config.yaml
n_layer: 8
d_model: 160
n_head: 4
n_kv_head: 4
head_dim: 32
d_mlp: 512
vocab_size: 4096
activation: "tanh_gelu"
norm: "layernorm"
norm_place: "pre"
norm_eps: 1e-05
positions: "learned"
qk_norm: false
attn_scale: 0.177
bias: "all"
tie_embeddings: true
parallel_block: false
init: "normal"
init_std_qkv: 0.0273
init_std_o: 0.00763
init_std_up: 0.0273
init_std_down: 0.00382
optimizer: "muon_variant"
lr: 0.0065
lr_mult_o: 1.26
lr_mult_down: 3.0
beta1: 0.95
lr_head: 0.00651
grad_clip: 1.0
warmup_steps: 200
schedule: "wsd"
decay_fraction: 0.94
decay_shape: "linear"
final_lr_fraction: 0.1
batch_tokens: [8192, 16384, 24576]
seq_len: 2048
doc_mask: true
train_tokens: 88390000
steps: 5934
dataset: "wikipedia_en"
Each number is 200 + 20 x the weight over the matrix's rms, rounded and kept within 0 to 999. Layers, rows and columns count from 0.

# layer 4 MLP up, 512x160, rms 0.212, rows 215-301, columns 120-159
239,211,234,224,221,239,188,189,185,195,181,186,196,190,242,176,209,168,201,185,175,207,200,182,214,210,184,208,192,212,222,232,211,212,226,213,229,174,173,191
203,212,204,202,201,214,215,205,196,194,219,169,216,197,218,185,236,206,222,196,214,186,199,206,209,211,193,174,221,164,221,180,165,186,206,165,209,213,193,159
175,182,219,187,193,222,199,179,219,209,192,199,160,192,214,208,213,230,210,217,213,220,201,193,180,215,205,219,205,193,203,201,197,192,173,195,221,203,185,168
188,168,187,191,210,187,221,191,234,211,231,193,229,210,193,220,173,179,153,225,196,172,193,208,177,208,185,187,220,190,223,207,164,189,214,218,204,235,193,218
179,200,190,186,203,185,201,196,247,205,190,179,187,219,179,173,201,211,231,205,189,218,194,203,207,217,221,197,203,204,219,202,211,210,188,195,217,192,185,210
205,213,216,201,220,193,230,212,219,194,227,198,236,217,182,194,194,184,171,203,208,193,180,198,173,192,218,157,208,174,189,181,199,166,238,212,198,202,211,211
178,207,202,212,161,252,183,225,269,210,208,177,193,202,186,193,203,215,177,200,158,209,191,191,185,190,207,188,203,196,189,203,200,221,195,224,198,201,203,183
241,232,200,226,191,226,193,210,189,183,215,162,172,222,188,153,191,176,180,176,182,229,232,191,207,198,193,206,234,189,209,234,162,218,177,185,187,167,153,207
208,179,195,176,231,187,175,216,186,154,198,207,202,204,201,201,224,218,196,214,183,209,186,193,241,210,185,208,163,219,191,193,202,224,209,201,207,195,218,182
202,220,199,237,195,214,184,205,185,247,218,198,180,183,207,210,179,202,191,214,194,265,192,213,204,188,215,176,198,216,222,146,168,222,191,190,187,199,208,194
218,185,198,215,202,163,217,249,163,203,179,187,182,218,198,200,190,207,186,205,229,184,219,157,209,197,184,206,215,194,194,194,213,185,208,187,188,207,171,196
225,193,164,186,217,165,210,188,204,209,165,165,188,207,210,191,196,178,193,198,231,215,184,193,259,201,207,190,197,166,182,196,206,185,188,201,190,200,229,159
213,235,224,197,223,189,214,208,187,228,200,220,191,180,226,218,213,179,211,242,182,151,220,223,228,181,184,181,187,208,221,191,190,208,220,142,186,213,212,224
215,213,229,204,220,204,162,231,207,226,182,202,181,209,210,239,216,209,168,213,213,213,193,193,230,196,204,207,189,197,204,202,225,193,171,241,228,201,202,200
218,245,216,205,155,204,201,230,161,186,198,184,194,191,204,205,220,231,249,177,201,192,163,170,155,187,218,170,216,186,186,186,212,204,231,231,226,203,178,171
179,181,201,197,212,178,188,206,200,189,244,207,182,195,220,217,222,203,179,218,182,186,212,185,192,238,178,219,207,211,200,205,210,206,200,188,166,195,180,163
196,211,208,212,192,231,200,212,183,193,172,198,211,207,207,225,215,173,212,183,211,190,193,154,158,175,185,202,188,204,181,192,180,206,176,194,218,190,205,195
180,209,215,203,198,170,188,203,208,201,202,197,213,176,229,222,197,206,203,211,208,217,195,230,232,211,200,214,218,208,187,203,182,215,183,221,176,212,191,202
209,227,203,219,185,178,228,209,170,177,186,210,171,167,208,213,202,153,196,219,201,188,216,201,245,196,258,189,160,229,195,225,183,191,207,198,204,190,192,214
204,198,216,191,202,202,196,204,174,204,210,163,191,184,186,221,197,219,170,203,207,222,204,163,202,191,188,215,199,177,215,224,208,189,233,235,192,198,190,184
154,192,205,188,214,225,169,176,208,214,203,188,228,210,187,222,192,203,213,244,228,213,206,216,190,216,208,205,215,178,204,194,207,203,239,154,170,208,229,182
221,188,199,248,192,215,160,200,190,190,169,173,189,218,206,224,184,184,199,231,227,203,192,200,198,196,245,198,238,214,223,194,195,212,197,183,203,211,190,203
205,205,192,196,195,190,193,193,190,198,162,209,197,199,214,240,212,230,215,195,199,235,199,229,204,200,190,193,145,191,212,182,191,238,162,230,221,224,210,221
193,228,181,209,230,201,226,215,220,200,175,193,205,161,200,163,157,230,197,230,242,173,185,149,153,174,206,171,198,157,171,182,200,150,204,203,199,200,197,215
239,227,207,208,187,178,178,169,180,195,187,173,169,170,190,170,197,208,214,169,188,196,189,195,200,192,154,189,191,237,205,207,184,195,217,168,212,224,191,204
201,176,182,206,180,177,190,237,189,200,189,211,165,199,197,204,192,186,199,232,219,172,196,169,180,221,227,187,227,198,199,199,194,198,245,208,204,217,187,202
180,231,211,195,227,205,190,240,210,198,197,201,216,189,184,195,196,167,206,219,233,221,185,224,218,207,212,191,198,202,182,194,220,221,187,190,163,221,180,197
223,216,232,211,236,212,166,215,225,177,216,189,210,152,216,205,194,206,189,202,188,205,194,211,174,184,212,210,203,195,185,182,168,190,228,224,202,196,210,197
175,193,218,231,212,193,169,206,186,194,184,197,237,209,229,197,185,191,226,184,179,190,200,210,199,181,164,204,188,228,191,186,193,217,182,198,226,183,200,188
206,203,180,198,216,180,178,217,211,212,195,224,211,184,215,205,189,176,163,171,178,202,185,184,224,197,211,171,183,205,189,217,168,205,200,195,225,218,215,170
238,141,210,241,187,238,194,199,231,175,230,182,219,200,218,192,227,186,208,210,176,197,199,212,167,227,184,200,193,185,212,198,204,205,189,163,181,190,203,195
192,208,164,197,222,224,163,193,224,207,189,169,222,212,206,230,239,208,208,215,210,202,220,210,175,202,173,201,215,185,185,190,216,190,208,178,182,173,201,199
172,201,210,211,207,203,211,195,201,203,210,169,183,213,181,199,194,192,201,189,216,195,224,183,181,204,162,200,234,216,197,174,223,212,190,204,220,256,215,173
198,189,199,216,181,207,175,185,212,215,205,187,237,192,217,170,189,201,184,211,174,219,213,202,165,209,171,202,212,193,211,176,200,222,191,203,230,175,222,190
177,175,230,241,190,190,208,215,166,197,246,201,231,204,180,216,191,159,201,198,181,196,218,216,236,186,191,181,206,189,212,223,201,162,232,212,184,175,233,191
190,178,195,179,205,165,173,191,153,197,140,217,208,175,208,192,162,233,202,209,189,218,201,195,190,177,237,195,209,247,176,223,186,169,222,238,189,187,176,208
202,192,201,182,187,197,175,223,208,222,196,217,223,202,215,236,202,196,198,223,198,196,197,186,214,225,169,206,205,240,163,214,190,203,224,179,192,236,220,181
191,196,197,228,228,204,247,217,212,206,184,205,203,174,190,156,207,180,183,198,203,239,193,188,154,201,193,187,214,191,196,146,195,158,139,192,165,229,218,208
197,199,225,232,196,191,190,223,219,230,207,211,174,169,202,200,168,190,205,212,203,206,213,174,245,222,209,186,170,170,214,178,191,212,196,194,183,195,190,168
206,178,207,185,219,190,183,181,189,221,198,203,209,205,194,187,181,202,198,173,207,200,229,217,182,181,217,208,217,210,174,192,207,212,183,185,221,223,216,192
209,212,202,198,206,201,202,189,187,193,183,197,200,157,233,222,186,190,164,183,217,180,212,232,205,200,201,217,179,166,174,200,247,186,205,167,202,231,176,178
198,241,201,202,185,218,177,182,205,196,189,157,155,219,183,199,219,183,189,270,165,218,181,204,173,213,216,183,192,222,233,229,197,189,215,148,203,217,223,201
196,224,206,172,205,224,151,204,221,222,200,176,175,205,215,193,211,221,196,244,171,230,197,198,222,182,195,271,207,182,178,230,209,212,193,216,167,179,211,214
214,194,168,183,215,194,201,193,191,195,226,154,209,188,210,221,212,173,174,185,224,185,191,133,208,207,178,182,208,165,186,215,229,204,208,213,195,188,173,195
177,188,251,234,181,196,203,230,230,197,201,211,166,207,190,195,189,188,201,216,210,186,210,219,179,234,195,231,176,234,208,209,190,201,183,219,218,192,167,205
208,233,196,198,196,190,212,215,192,188,193,160,205,179,203,190,226,226,168,205,222,211,200,214,187,205,181,205,207,201,231,195,195,209,217,187,235,180,182,204
217,201,204,161,183,188,208,239,216,187,188,193,192,223,188,177,199,180,173,252,170,183,203,196,206,236,195,196,212,185,221,197,195,192,205,191,236,205,172,180
250,142,188,188,198,187,193,200,180,218,181,226,210,189,224,196,218,212,204,194,185,183,187,184,210,249,227,202,210,201,209,186,236,222,174,191,193,218,170,230
195,206,218,189,201,194,193,211,213,174,213,203,226,200,214,230,212,237,180,173,232,194,221,213,219,155,187,204,188,230,230,192,233,183,233,220,213,221,184,215
218,206,203,227,160,155,205,197,192,200,187,201,236,184,220,227,227,199,174,189,192,197,162,192,185,185,226,199,186,201,170,216,215,213,232,185,181,218,198,238
239,203,162,199,243,158,156,209,233,211,182,186,183,207,190,208,217,190,204,218,209,233,217,211,172,224,151,183,186,236,210,207,201,208,209,231,188,172,209,213
175,187,190,192,206,245,172,246,193,191,187,194,203,221,182,220,193,184,192,219,215,191,206,192,198,226,217,188,202,213,197,224,208,248,215,192,184,185,221,208
221,200,184,197,201,180,192,185,195,184,218,239,207,222,174,199,224,217,213,204,195,217,167,192,192,215,229,182,193,209,185,228,177,178,185,210,206,190,155,191
200,233,188,180,193,139,235,165,180,216,210,190,249,221,223,224,201,165,164,228,209,178,188,180,214,175,228,238,194,181,148,200,243,175,162,189,206,171,182,196
177,227,191,180,168,222,255,200,162,189,236,191,182,191,230,183,187,188,236,199,229,206,197,178,197,265,198,212,216,209,197,173,202,142,197,210,205,150,152,200
195,165,204,200,204,217,166,207,218,204,193,174,209,205,202,199,208,208,187,227,200,187,201,206,218,212,198,195,182,203,184,227,205,182,208,190,200,199,211,232
201,176,209,225,245,204,167,224,192,204,228,180,186,188,189,220,209,175,214,224,207,208,202,221,238,214,220,212,191,222,219,193,208,185,175,206,199,210,196,196
178,187,209,234,216,183,194,176,214,182,169,194,152,240,216,197,191,199,222,222,212,175,206,193,179,185,166,199,229,183,203,224,206,210,201,214,160,224,163,195
186,191,204,226,186,204,165,212,186,206,183,192,187,193,216,206,208,197,194,216,168,214,208,212,197,196,210,183,197,167,176,156,186,220,198,221,208,183,214,202
197,174,190,195,221,209,220,236,178,213,204,201,185,192,212,167,226,178,176,243,188,221,188,196,191,204,214,181,163,197,188,219,221,163,201,178,203,200,157,211
208,166,195,203,168,196,209,228,173,203,178,183,188,204,216,179,219,202,217,184,189,236,215,233,195,213,191,193,225,207,243,194,203,198,232,213,245,213,190,129
203,188,191,218,160,178,211,181,160,159,212,178,188,161,210,190,141,204,192,205,210,213,208,200,195,212,204,218,206,237,218,196,180,189,181,164,236,214,188,155
161,180,181,175,215,166,226,224,187,186,200,186,212,202,198,175,219,182,220,204,207,244,171,188,190,188,172,213,213,184,201,213,192,229,187,193,171,187,186,177
188,206,194,215,193,204,189,158,214,202,177,185,181,177,187,222,204,214,204,203,199,201,192,197,209,218,188,200,205,183,228,187,209,202,189,177,226,190,203,164
154,195,230,210,191,199,171,221,187,204,193,202,178,215,191,210,208,176,193,255,224,169,205,182,194,203,205,229,212,210,183,198,214,208,227,180,240,214,159,217
179,209,209,179,199,228,222,219,215,171,199,204,171,173,173,191,180,159,169,210,224,194,192,216,219,226,202,237,199,215,213,209,215,180,214,238,193,155,186,217
202,189,180,224,197,197,200,216,211,197,211,203,227,187,182,236,200,207,206,207,175,191,181,212,196,170,192,172,202,181,192,218,210,191,201,217,221,218,211,184
199,161,215,190,188,158,216,195,185,208,204,201,222,235,211,216,223,212,228,204,188,246,206,220,181,223,178,150,209,187,226,206,221,177,231,202,197,213,193,195
205,199,226,184,199,222,173,208,219,200,219,198,193,142,211,217,203,214,197,215,190,207,227,195,212,195,218,176,187,202,233,185,196,202,190,190,242,169,196,173
222,195,232,196,200,196,169,169,204,185,175,199,208,189,209,177,173,177,184,185,189,176,154,198,219,172,241,188,195,230,189,222,180,168,199,208,207,195,172,179
212,175,179,223,222,183,232,201,186,184,212,212,185,182,210,220,167,226,185,209,220,204,232,205,186,190,208,178,219,229,251,187,194,155,233,245,176,200,220,203
182,208,199,194,177,203,197,207,143,201,231,195,187,199,216,206,223,215,176,185,209,197,165,178,221,190,162,175,203,183,198,234,185,184,223,188,186,231,165,173
219,199,198,205,221,165,175,205,202,199,196,170,202,205,205,231,209,188,214,166,216,220,222,219,161,225,193,184,205,201,185,153,233,192,217,197,165,240,205,195
211,190,165,231,201,151,156,221,175,174,229,212,192,194,228,202,195,191,228,216,181,160,166,194,240,226,212,223,205,204,247,184,219,217,203,225,211,167,225,213
187,172,194,220,221,191,222,178,182,228,177,229,267,237,215,187,153,184,186,213,177,220,220,205,222,197,196,184,200,186,214,185,206,195,182,190,175,174,184,201
184,186,174,209,164,208,189,185,214,187,210,191,194,175,191,184,211,205,217,208,156,211,196,200,202,213,221,228,207,191,178,207,221,215,163,147,200,178,197,198
216,236,183,230,194,207,147,212,169,218,217,212,194,229,179,233,201,181,208,204,174,183,195,243,201,189,223,214,215,179,177,194,176,253,212,215,225,225,218,201
234,168,204,241,179,219,223,220,167,214,209,223,211,202,190,186,181,207,190,216,149,205,209,204,192,224,202,211,185,236,190,226,183,169,204,194,178,226,166,173
206,206,248,238,218,171,201,223,197,163,196,205,163,192,184,189,200,206,214,208,195,197,145,195,193,207,188,210,214,212,178,216,214,221,184,221,188,198,178,231
178,221,232,220,212,219,166,227,190,192,177,230,212,153,203,153,233,194,174,226,177,189,200,185,243,196,191,192,206,203,182,197,217,252,196,164,209,156,153,170
204,216,156,214,197,211,200,198,189,198,177,196,224,192,209,203,216,200,202,196,205,206,191,210,209,218,214,164,207,203,222,204,186,212,188,166,205,208,198,159
207,174,206,202,224,150,195,217,217,211,208,175,187,164,207,212,216,222,212,196,195,190,187,171,220,220,215,234,158,204,211,204,226,190,222,195,210,199,202,188
195,192,186,179,194,180,204,205,211,183,180,234,209,172,214,165,192,159,199,220,186,214,193,195,194,209,242,198,212,215,195,211,207,197,202,186,186,194,197,195
194,204,160,211,229,187,192,218,208,207,205,164,214,214,185,228,203,202,211,239,203,211,204,178,180,209,200,219,170,189,214,185,182,195,227,215,193,205,222,215
187,219,203,174,178,216,196,216,210,240,172,238,175,223,191,224,192,223,213,239,183,197,170,160,182,215,193,246,202,170,208,225,213,236,216,201,231,162,154,194
233,197,210,185,191,200,193,203,221,194,197,198,202,222,250,183,192,192,192,184,211,201,188,171,193,207,214,208,208,217,172,193,193,210,212,215,160,213,215,183
218,176,224,234,220,213,176,206,188,230,215,202,176,207,184,193,197,192,192,171,195,183,171,158,231,211,202,185,176,201,179,228,189,236,211,193,174,188,179,241
# layer 4 MLP down (transposed), 512x160, rms 0.327, rows 215-300, columns 120-159
262,194,213,231,174,243,215,125,156,235,221,231,176,199,239,315,188,223,159,187,195,180,200,194,196,171,193,204,236,192,159,203,183,166,223,194,217,200,207,190
225,206,206,196,214,229,192,170,229,185,208,197,221,208,178,161,216,194,157,173,178,172,180,192,238,214,202,193,213,228,192,186,230,177,208,184,219,208,209,213
194,171,200,194,215,215,223,206,220,206,156,186,200,192,206,165,191,207,190,183,193,194,188,187,226,178,195,219,204,219,184,206,195,200,174,198,196,226,238,214
195,222,199,203,172,223,191,202,179,222,174,193,199,176,197,184,219,206,204,209,215,228,193,197,202,205,158,214,211,200,193,257,181,205,180,246,188,236,204,229
203,196,200,189,190,189,173,198,200,182,228,195,212,177,234,185,198,202,205,177,237,196,221,201,192,189,207,195,185,238,206,217,174,167,198,209,224,205,217,183
195,195,218,212,188,191,228,199,187,226,201,201,224,192,209,178,193,206,176,189,198,182,181,222,219,218,178,188,218,225,171,175,198,203,207,200,203,193,187,215
218,224,219,210,223,189,192,192,199,220,211,164,190,182,190,202,216,191,168,213,195,186,197,197,207,199,189,201,200,183,220,261,182,157,197,210,212,215,222,186
230,212,185,219,198,186,220,203,190,181,201,170,192,184,190,223,253,221,216,211,202,205,194,204,201,203,188,154,245,190,209,181,149,199,193,190,194,180,224,206
235,213,208,184,203,202,164,209,191,192,180,193,172,188,186,193,212,163,184,188,190,209,194,174,207,207,209,201,175,194,187,217,221,239,209,189,182,210,213,175
159,190,178,206,228,192,243,235,198,210,207,222,241,190,212,194,180,218,195,178,193,202,201,210,192,184,217,224,252,228,200,185,238,168,201,176,191,214,213,222
169,191,245,201,206,208,216,183,197,159,191,236,219,217,198,180,175,215,196,216,229,198,209,195,208,175,168,229,200,191,212,209,172,217,226,191,194,180,189,179
223,224,194,203,227,196,221,190,215,176,199,169,198,226,214,171,199,186,196,204,222,189,193,164,224,240,180,217,203,204,225,218,203,219,197,201,216,153,201,206
248,218,276,183,219,234,191,200,190,250,208,211,182,220,217,188,190,220,172,170,204,206,199,218,213,193,215,209,156,221,179,229,207,179,216,177,200,198,188,223
209,191,209,172,222,203,209,161,204,219,173,209,183,175,215,191,215,214,199,204,183,209,179,219,194,160,193,201,197,200,202,175,175,174,218,177,183,225,219,219
187,225,176,225,207,210,213,174,187,223,205,198,186,218,225,212,178,228,197,219,214,226,185,202,175,191,214,204,200,215,206,153,166,202,194,216,204,243,216,211
210,203,184,207,230,196,169,190,204,160,218,178,218,224,203,221,200,206,222,182,207,188,212,204,181,191,202,191,184,210,184,206,201,202,213,184,186,200,161,159
229,190,204,218,224,194,220,201,190,206,190,195,256,194,187,183,198,204,202,181,228,192,194,223,202,198,200,201,190,192,217,166,192,217,161,198,207,185,192,207
200,196,212,204,226,229,178,220,199,179,172,167,203,236,174,161,191,190,164,198,190,213,210,153,199,197,201,192,216,189,233,178,250,173,208,189,198,190,172,205
244,197,175,197,160,190,200,184,208,218,192,206,167,166,173,213,200,228,205,229,184,230,194,211,186,190,201,188,182,210,161,166,202,226,215,241,220,191,234,249
189,228,185,175,209,202,214,222,198,218,218,196,201,213,234,163,150,217,211,214,182,164,180,210,178,190,214,221,206,213,174,192,223,184,195,226,224,133,211,225
214,170,193,178,185,219,214,186,208,231,204,208,234,210,196,192,199,216,198,217,222,225,197,207,207,202,190,185,229,201,188,183,163,177,223,190,165,235,224,195
199,221,195,201,198,212,185,196,207,213,186,200,206,193,200,222,193,199,171,251,200,194,189,178,170,193,220,211,205,226,192,208,244,197,175,159,187,187,188,220
174,184,169,193,193,162,180,202,185,150,162,233,232,206,205,185,223,200,210,197,225,210,191,193,222,186,203,222,202,214,219,204,219,206,201,192,190,183,176,210
177,197,167,223,199,211,205,203,173,236,228,208,219,189,206,183,192,201,227,238,219,179,195,212,207,175,254,176,142,214,222,143,203,185,210,163,185,231,170,209
196,171,165,182,157,194,201,214,234,180,207,215,204,170,199,172,223,177,201,198,211,170,193,164,238,186,198,198,209,202,221,213,195,241,197,216,163,246,223,170
210,181,205,186,192,193,230,166,231,204,216,161,204,213,204,196,185,192,211,201,196,204,206,204,192,230,175,194,199,189,195,227,184,200,226,165,218,214,215,188
185,195,205,197,198,189,210,193,177,196,183,186,200,192,204,194,186,211,203,223,190,219,190,214,201,211,187,224,193,198,177,190,189,204,159,223,212,171,182,178
209,161,172,185,193,205,180,163,195,192,183,216,214,200,210,204,191,190,211,212,200,231,184,194,242,205,179,231,207,185,205,219,198,201,202,154,187,183,255,195
210,197,212,226,173,209,198,193,235,199,206,232,199,210,194,229,184,232,207,204,187,205,173,211,194,224,204,199,169,197,186,157,204,207,190,185,178,181,172,217
212,227,201,166,203,175,200,207,198,192,188,157,200,210,178,190,180,171,176,187,216,198,219,179,198,198,220,218,196,221,228,190,237,188,170,169,233,231,197,194
188,181,203,210,211,206,206,220,169,212,222,196,211,186,204,200,202,191,246,228,201,220,218,207,174,224,238,204,196,197,209,209,184,182,193,196,197,197,211,200
187,172,154,200,194,169,228,215,242,207,211,208,216,192,221,185,201,165,227,188,193,197,204,234,206,219,214,191,202,189,202,207,202,226,170,191,204,217,216,184
228,224,208,190,181,173,202,188,205,216,204,208,213,190,208,210,216,196,177,212,192,210,179,218,231,178,223,204,187,179,169,199,187,187,211,209,194,186,176,233
194,207,198,189,201,194,200,201,200,218,197,217,183,179,186,196,189,228,232,192,187,204,194,181,192,175,207,224,197,217,205,165,208,181,178,190,173,174,195,197
187,193,245,210,159,190,171,213,202,240,175,194,187,225,201,180,205,163,167,196,217,201,216,208,187,206,196,203,168,187,167,188,226,205,215,196,220,177,199,181
184,196,220,219,218,202,188,160,242,205,202,210,214,246,176,161,178,205,185,190,211,223,202,196,233,203,177,213,225,185,193,182,190,188,185,194,201,167,187,228
193,193,158,177,181,217,174,193,209,198,199,223,218,201,233,181,186,197,205,193,186,195,205,177,209,208,217,210,202,202,175,168,147,200,196,212,219,261,219,198
219,212,208,168,195,220,167,184,193,178,168,196,184,225,216,209,226,214,199,148,184,198,200,218,216,213,189,189,194,183,224,216,215,234,191,210,184,201,192,188
183,183,183,192,202,212,208,177,171,184,194,219,210,204,165,202,199,223,223,198,193,201,204,203,208,171,211,233,213,209,186,215,227,200,162,213,218,199,194,208
204,205,208,188,203,210,211,224,178,181,180,206,201,241,179,224,198,200,204,222,175,209,195,193,202,220,220,227,197,199,201,219,196,188,204,212,186,169,173,174
212,240,192,187,207,256,186,238,234,193,199,204,184,206,194,184,224,194,202,213,216,193,196,211,201,189,237,194,228,201,235,213,212,202,212,221,214,164,189,207
172,194,182,200,187,176,235,186,206,186,186,203,201,220,202,202,205,235,191,246,186,224,195,226,197,216,197,194,189,216,201,196,237,205,234,185,220,273,214,174
174,198,209,219,227,219,139,207,221,214,237,205,213,185,153,238,229,255,151,198,207,193,214,187,155,148,203,226,151,203,202,189,254,226,223,209,185,165,195,175
180,206,203,188,176,202,196,213,195,196,205,209,137,206,207,210,226,216,197,207,197,214,184,218,226,219,228,212,188,160,178,205,197,258,178,229,207,233,226,242
212,211,230,186,181,215,194,194,204,189,211,194,210,252,229,232,223,223,197,193,244,178,202,202,162,225,185,196,184,170,181,186,206,176,188,252,182,231,139,172
212,198,169,198,189,206,197,224,221,171,188,166,157,200,174,170,211,192,186,200,200,184,181,219,206,173,198,193,227,199,202,217,213,182,189,204,217,189,185,190
193,184,149,191,197,221,187,181,207,232,197,187,172,220,209,228,208,173,218,187,187,195,222,177,188,211,183,218,186,211,158,204,205,231,167,208,223,190,192,189
234,192,182,182,190,189,201,199,203,205,191,212,205,210,247,203,193,217,207,217,169,163,227,176,180,192,227,201,223,209,194,195,230,219,214,172,213,219,199,222
169,181,200,204,208,172,198,189,198,183,190,189,204,212,191,231,211,238,183,154,194,184,214,221,231,205,206,174,170,223,213,202,218,204,183,202,203,173,182,220
196,205,183,219,180,194,203,175,179,196,186,212,212,221,223,188,166,194,202,173,203,187,195,233,190,180,208,237,171,206,203,199,203,240,210,214,198,216,197,197
213,225,233,163,167,197,211,239,157,207,231,213,192,226,187,212,187,189,215,193,220,204,211,192,198,235,177,180,227,188,233,173,221,179,219,194,183,164,199,213
172,219,216,203,224,231,184,145,203,180,191,187,177,212,195,192,214,192,217,234,230,223,174,199,203,193,234,218,252,210,184,192,188,216,192,198,191,182,172,222
242,225,208,204,257,155,195,236,194,235,208,220,200,191,184,217,183,209,207,207,196,197,203,217,195,185,229,199,207,218,171,194,213,185,240,204,188,200,194,186
229,207,198,211,198,195,170,181,182,219,171,168,190,220,209,185,173,187,223,219,226,212,200,196,206,181,193,200,200,224,198,178,216,219,178,242,228,191,200,176
217,206,163,196,204,195,222,205,154,210,213,191,192,168,238,227,199,150,220,188,191,204,228,164,205,169,202,213,159,215,244,245,207,165,226,213,217,232,191,176
193,232,187,182,215,214,169,172,217,192,202,193,168,200,192,156,205,211,232,184,184,193,212,170,202,209,196,224,212,192,171,181,180,201,206,224,202,165,195,210
219,215,161,193,180,194,186,201,172,217,186,224,184,204,207,204,191,194,200,183,208,183,169,169,163,218,226,202,221,209,205,186,189,233,195,176,214,214,202,216
224,179,173,219,202,224,205,208,164,165,197,222,218,169,216,212,134,213,224,204,179,161,168,201,182,201,205,191,236,184,222,206,190,190,237,158,169,172,212,207
201,187,208,220,189,183,213,183,193,228,194,212,174,228,210,216,201,213,221,230,206,196,195,207,231,205,189,174,208,254,188,192,200,171,215,182,231,167,190,187
187,215,217,250,179,188,190,179,202,167,222,219,228,208,222,239,190,193,193,193,204,186,188,223,215,201,189,199,229,219,201,180,175,196,207,216,198,183,171,177
213,217,188,169,204,247,174,253,183,205,193,204,205,204,207,177,202,203,235,172,205,196,233,196,198,179,216,210,160,177,187,216,185,195,245,234,212,243,200,176
198,189,190,220,228,207,206,205,199,182,209,187,193,241,212,169,180,179,182,178,203,169,189,200,203,169,173,207,183,200,183,193,214,186,224,177,219,205,229,205
229,208,205,246,203,177,201,208,188,182,150,206,206,142,207,182,191,191,215,189,214,221,193,209,224,167,219,213,170,194,188,179,229,203,194,203,205,190,226,227
218,187,208,208,206,208,217,219,167,196,206,203,207,216,205,177,187,205,195,210,179,211,204,193,211,189,223,169,189,203,192,154,183,214,200,215,220,223,199,223
191,156,163,201,236,219,186,227,165,193,183,227,192,204,175,222,212,217,198,202,174,212,197,180,188,167,229,189,198,197,176,169,242,187,206,183,210,186,208,235
220,174,195,204,188,207,214,193,188,194,216,184,195,175,216,229,176,179,214,195,225,205,223,156,212,208,142,197,208,201,238,245,169,185,207,214,189,160,217,239
218,183,180,192,195,219,206,175,224,188,150,205,186,219,227,199,202,212,191,189,232,191,184,172,192,208,185,207,199,211,195,200,212,189,208,227,202,171,193,170
212,200,168,166,189,190,190,173,185,208,211,228,215,179,214,173,195,214,194,219,188,197,207,192,193,178,203,199,209,205,173,195,208,178,207,166,219,200,217,160
219,221,206,216,176,198,201,235,174,204,205,230,179,190,201,195,186,205,183,192,186,195,205,202,187,199,229,197,202,216,190,165,171,179,217,210,176,229,232,237
201,206,216,221,225,233,182,170,225,202,196,231,202,230,209,217,189,196,183,168,205,206,205,228,218,212,191,189,198,192,229,227,184,216,199,238,160,171,207,215
210,196,239,243,209,184,231,184,203,183,185,162,176,202,198,215,218,208,187,215,214,247,208,194,224,213,176,162,203,217,213,170,193,175,226,240,201,225,219,233
182,192,190,211,184,176,215,228,203,171,206,153,204,214,228,241,178,212,196,198,224,153,185,221,228,237,169,216,194,196,223,192,208,182,191,209,213,214,203,186
213,181,202,193,213,202,172,188,182,203,215,206,217,195,195,202,168,203,177,168,195,230,227,204,185,231,189,183,158,227,194,170,211,169,167,171,188,222,183,201
205,200,156,217,224,221,203,192,178,207,217,226,185,202,183,241,181,196,237,218,185,191,200,183,205,214,180,196,208,185,217,160,198,212,198,194,234,186,226,235
215,208,237,230,199,225,189,200,223,169,200,196,210,191,201,178,188,190,179,219,218,228,204,213,237,170,185,184,230,183,178,257,228,201,221,211,175,215,185,220
230,240,225,219,266,163,186,207,161,235,189,196,183,229,220,188,191,190,204,188,234,195,188,194,214,197,207,201,208,209,187,191,187,161,199,209,186,162,212,209
158,204,194,198,202,211,194,205,206,191,185,218,212,195,218,220,206,185,204,186,224,220,212,197,216,212,171,198,209,210,213,225,189,194,222,199,172,219,188,206
207,222,170,211,212,209,209,185,179,255,184,204,204,213,166,161,209,208,175,223,185,209,180,226,204,185,220,205,157,191,193,169,180,195,167,184,198,209,228,173
202,207,217,222,225,218,200,169,188,210,184,196,192,211,216,231,211,232,178,163,205,172,169,164,204,213,184,175,197,211,226,210,178,228,233,232,176,219,196,209
167,222,255,193,189,212,211,237,207,167,240,172,169,216,188,223,212,239,179,200,199,178,201,202,195,207,190,209,231,208,195,200,187,225,150,194,195,250,182,161
204,238,194,220,167,205,229,202,237,192,204,185,218,188,204,188,185,206,239,227,194,152,207,179,192,137,179,221,184,196,226,178,174,213,181,195,185,193,235,226
206,220,222,205,192,244,185,185,191,189,241,189,210,200,164,193,201,194,190,196,245,188,192,207,226,177,205,203,218,197,202,206,190,210,241,210,218,164,174,199
207,197,183,219,180,197,190,166,211,235,182,207,213,215,206,208,189,168,203,209,201,210,223,211,217,233,197,220,193,222,197,181,214,208,221,175,196,182,197,221
199,204,183,228,191,166,227,181,182,221,190,198,220,214,218,183,193,182,222,202,209,208,190,197,198,162,194,199,182,207,174,162,212,203,196,196,217,211,183,206
178,205,197,161,207,198,176,225,192,237,208,231,154,238,203,176,211,207,165,155,225,225,219,208,204,209,196,202,183,153,195,205,180,219,171,216,206,181,186,172
202,200,185,203,215,196,183,216,202,198,209,214,179,204,196,187,206,203,201,208,203,210,190,205,209,189,206,225,190,207,192,219,192,178,184,224,229,159,200,201